python train.py --head_dim=32 --norm="rmsnorm" --positions="learned" --attn_scale=0.177 --optimizer="soap_variant" --lr_mult_o=1.48 --grad_clip=1.0 --warmup_steps=200 --doc_mask=true
Each number is 500 + 25 x the weight over its row's rms, rounded and kept within 0 to 999. Layers, rows and columns count from 0. Numbers have three digits each. The size before them is the row's rms in percent of the matrix's.

# layer 2 MLP down (transposed), 256x64, rms 0.295, rows 241-255, columns 0-63
093:473484520499493499481501457476531467533530499480503525489510502546482459481480447472486464536456508537473482511503504468482493562503464539504487475474509472476487498492492487540471509523487508
080:484519535508464493463567482551486512467525487478471497471483507465481507502489490462489496494485513498477505527489496510458535518519461556478481515536479523492514524489461514530502499511450509
118:544485465479479502483486490568497551536464561487496468511483510487541503481475493511484483523472498515501487500537501500501495481501494507465518513470449520514511513534512546532474505479519528
079:463468481463487529518492496447505496520499514489546490540465512513475469526521484497501494480484521533518469471492503476528545489516520515500471537480546464521485508435507513509470505534511479
111:461542537523485524512516508464514534485521526528483467514505483500525530496519521511521503482502464473554520494511518536499524464504474465470522481461522505518495550507491470519515498559530503
067:454480501502490523475472511506506525462490540447543488450464471518531473540498527515477542535491495494495480459471505518503459536527488524501487493496504525525498484526517485516531533486498477
135:500515482515534511492463507522465461547512520453516506487508484468471510491497485517459470468502467510495494526501484515514477501476535548440517470498494464514488515487498499468430519529510501
107:556483450490526555543500509509520524447498478485516541487489503502497476527483464537520468478540512508533530519498538519494509504561493504504514524506492464495520498499532517516511507518531491
086:489479499487484465506483482505530440533489497484488507481477512485517512534508538511500463533491526441538454499505505514467534550473494481510460517517504529438477477495513471502511499518503478
090:536479488515468506499478489536492539488489528506520468453496493485516522487471508495454501507432485526418467468517522488497487509522484528485467505506493506497507501483483475541481505480544512
088:473519497535519542508505471461495514518500536506476533483516486462507512486574491460502525515472469489480525560539519490508517526490554486531507503506502495512492479468479527487509518471488470
093:543517510515499509484479503458514526462508479539503460478531461440495555518529487492481544474466461501463503503489513490515441525500508507530521533515472509519495488522493492480505522479494507
109:500521482457505499495532492515480577526527520456558496525483528477527472495517523503510506515518511531505536477479507539534515487497474502488546522521514510533493464513494490519497462501467471
120:454484511515465508563509522505536486481465530504439500470514487544490458532485485516530494510511508511533470509464453517502483493502476473478492529474501489489515495502490510472505496480560519
105:520510544516511485510505548511514466482497494494530471467520463535513503502459495513540492498549470529530495467515464472521506540509508516491508457543485493468535458492538512475511535483484501
# layer 2 MLP gate, 256x64, rms 0.362, rows 242-255, columns 0-63
072:486495508539452537455491493539503507491507508503473510481460507462535479529475501462499480534473525497501533447482487480500519511476493529562483481516490527517479491470486547499508532477502526
109:525523523490510485512515502462504536496567463510525521513485477496500514516453518483517503513481516462474501516485514499525497520467501526513476425532500528476493482506450488555532499518520506
079:484516509507515496509458529483530479505486501513446492519510485518520533503494491471496493462497496516518495480488496512492473493449464494581506517525502485491536472534494464499505468439541461
111:464554481500513540522537477499541489528556498494505527497505518533503519512512508504493498559533494542555498486542497505497502503496471504462513499496479487492459498474525534531537504468485482
063:500477502505492482512461513488487515546534515476490539520491503526480487490531462530510475515507473495474532518502509507521520504525480501553437523526463488470560529535492474539498500485530522
148:450559522517514481472525499528497487491520460466484495500498481494502466485443465507521466470523499528535532523469528530502526511478527522468493457491506486492473528503494533463523492521484492
093:493489506519502480481490495531528504526501527483525488474479494477536477525501505463483539537489453502502464476502477486507453499504500508499457562540489516493519513482511498584481500469536503
072:514471530502487500479465495489491530495524492500492528482457520476511513477528516545484483499471492453520502547503526550535499552487505514515429521508529510477496475520467524489484464498465499
094:515490509450551537512562481500534474539537484484502500497527497532530479524521483487507454500534498470550489526498535516499507528504513531473473491509505542480522520513537501511525509518517515
077:539507526491487519447518503508490509506500571552519472526506499478572542468517489522510510541515506514493535516491525509505540497508521503506500488524467491507493517534480455509490515475480524
097:521475509499475515530482558556505473493463527526489494483486445493472512492534519505507521495477551468491555516481479531521506488502501518503492512481451488524548523513480471480505474493527494
126:548477484524517523509511491521537491474481517494535494482428509488491498492461529448533532523484471478512483509462519476502467492490504495459512522530492478511515535451494481532499543486485506
103:492487521489543508482471489498495481498510544493513471491486477534533463503558479477534494480516475497500466496492496502545476508531514521512488509503492502574454529509509452443479528495509501
106:496541509522511486517490509485499488447490537506495472498501478519496541462490488488541461490497558493524531499457512532487494491494518490495556502516523503525518520509449456475492439522514496
# layer 2 MLP up, 256x64, rms 0.34, rows 242-255, columns 0-63
080:482533529541449511471523477574476512505521491503501531495495523487534456516466506493520471501495519503527533478470495489466537522489478504520490487521474511503495510494478573525533486501501508
114:501500512519457509508470523521496433474492557504509462491509515459523444505514514517508504496512462507500487484511465464489518465542495512488511498496471463512507506522485493483443469468512540
079:464471462480470521531492503445506487508496493533494512495483492529463522495546506478481483521525488494531443451480470501506537502492506500478477527480525495514543476462490515473442485481514499
113:479530511481495483447549469514490526524526499516498518490520529487527494541507505494502529486522481559522505543507506528487491500499485496454508453521495477512466452543535496544508535506479510
056:469483482559525466488518512485520491482482502499510480454472478499490500458499502487501499511503478536476494502523549488498502510522506451501524480536526510509490505557515510481462556452467464
132:552501493513522501476510532499507520516506557522507463518521502486468532550537501480486548484467491475496450502515480496519530489496463494525489511542514526534492508503534460501466530482534511
105:502499531491534494503468494533587469537510525458489493488488505500483480473475517510498507493523473488468506483512467511509539468475506541485452538510515511500513531511497480528524486489553526
084:468532465505474507450478497487507461501499489508487491512529512489482495490469508516478543522526497511547517528452509490436492464496547493486538524476538499484450521484525488471514528515517497
103:557485506509462504455475488509478521504519529508520482482463530464524500502460501516471525526453457519446490479506521471470488491489485500491505472484501456493470502510429520509502506503503515
095:497488450537507532507447475498497570532518507497502541484501506490503551511544529493509541475477511516478536508518514471468472511499529525510493555485542503491502507470494516489490486500491476
102:513508524508464492487446494518497566515488508509535490494487446471509549502511488481504544458438522489462519547479530486488496528485521486506481485475507468510525519506479495479512500496476478
117:483485514475498528490512488461456522503544509475513512488545534483484494488557535516518486458510550490507510508524518530483545479486529520490517504519545527522528516490542525512484526533473506
137:484506504531518511536468537515506432500496517481462510517506462553452479493504528508507452517506488532511488447508453513539511491507528504505496505505475488508545526484479502488492486473541511
107:473515477530560443511532517502527478521449504500446545540537481486492501538490506507469486481502472510504497488483483480515470501526489490504536498511463490524495519522455507529527508487488467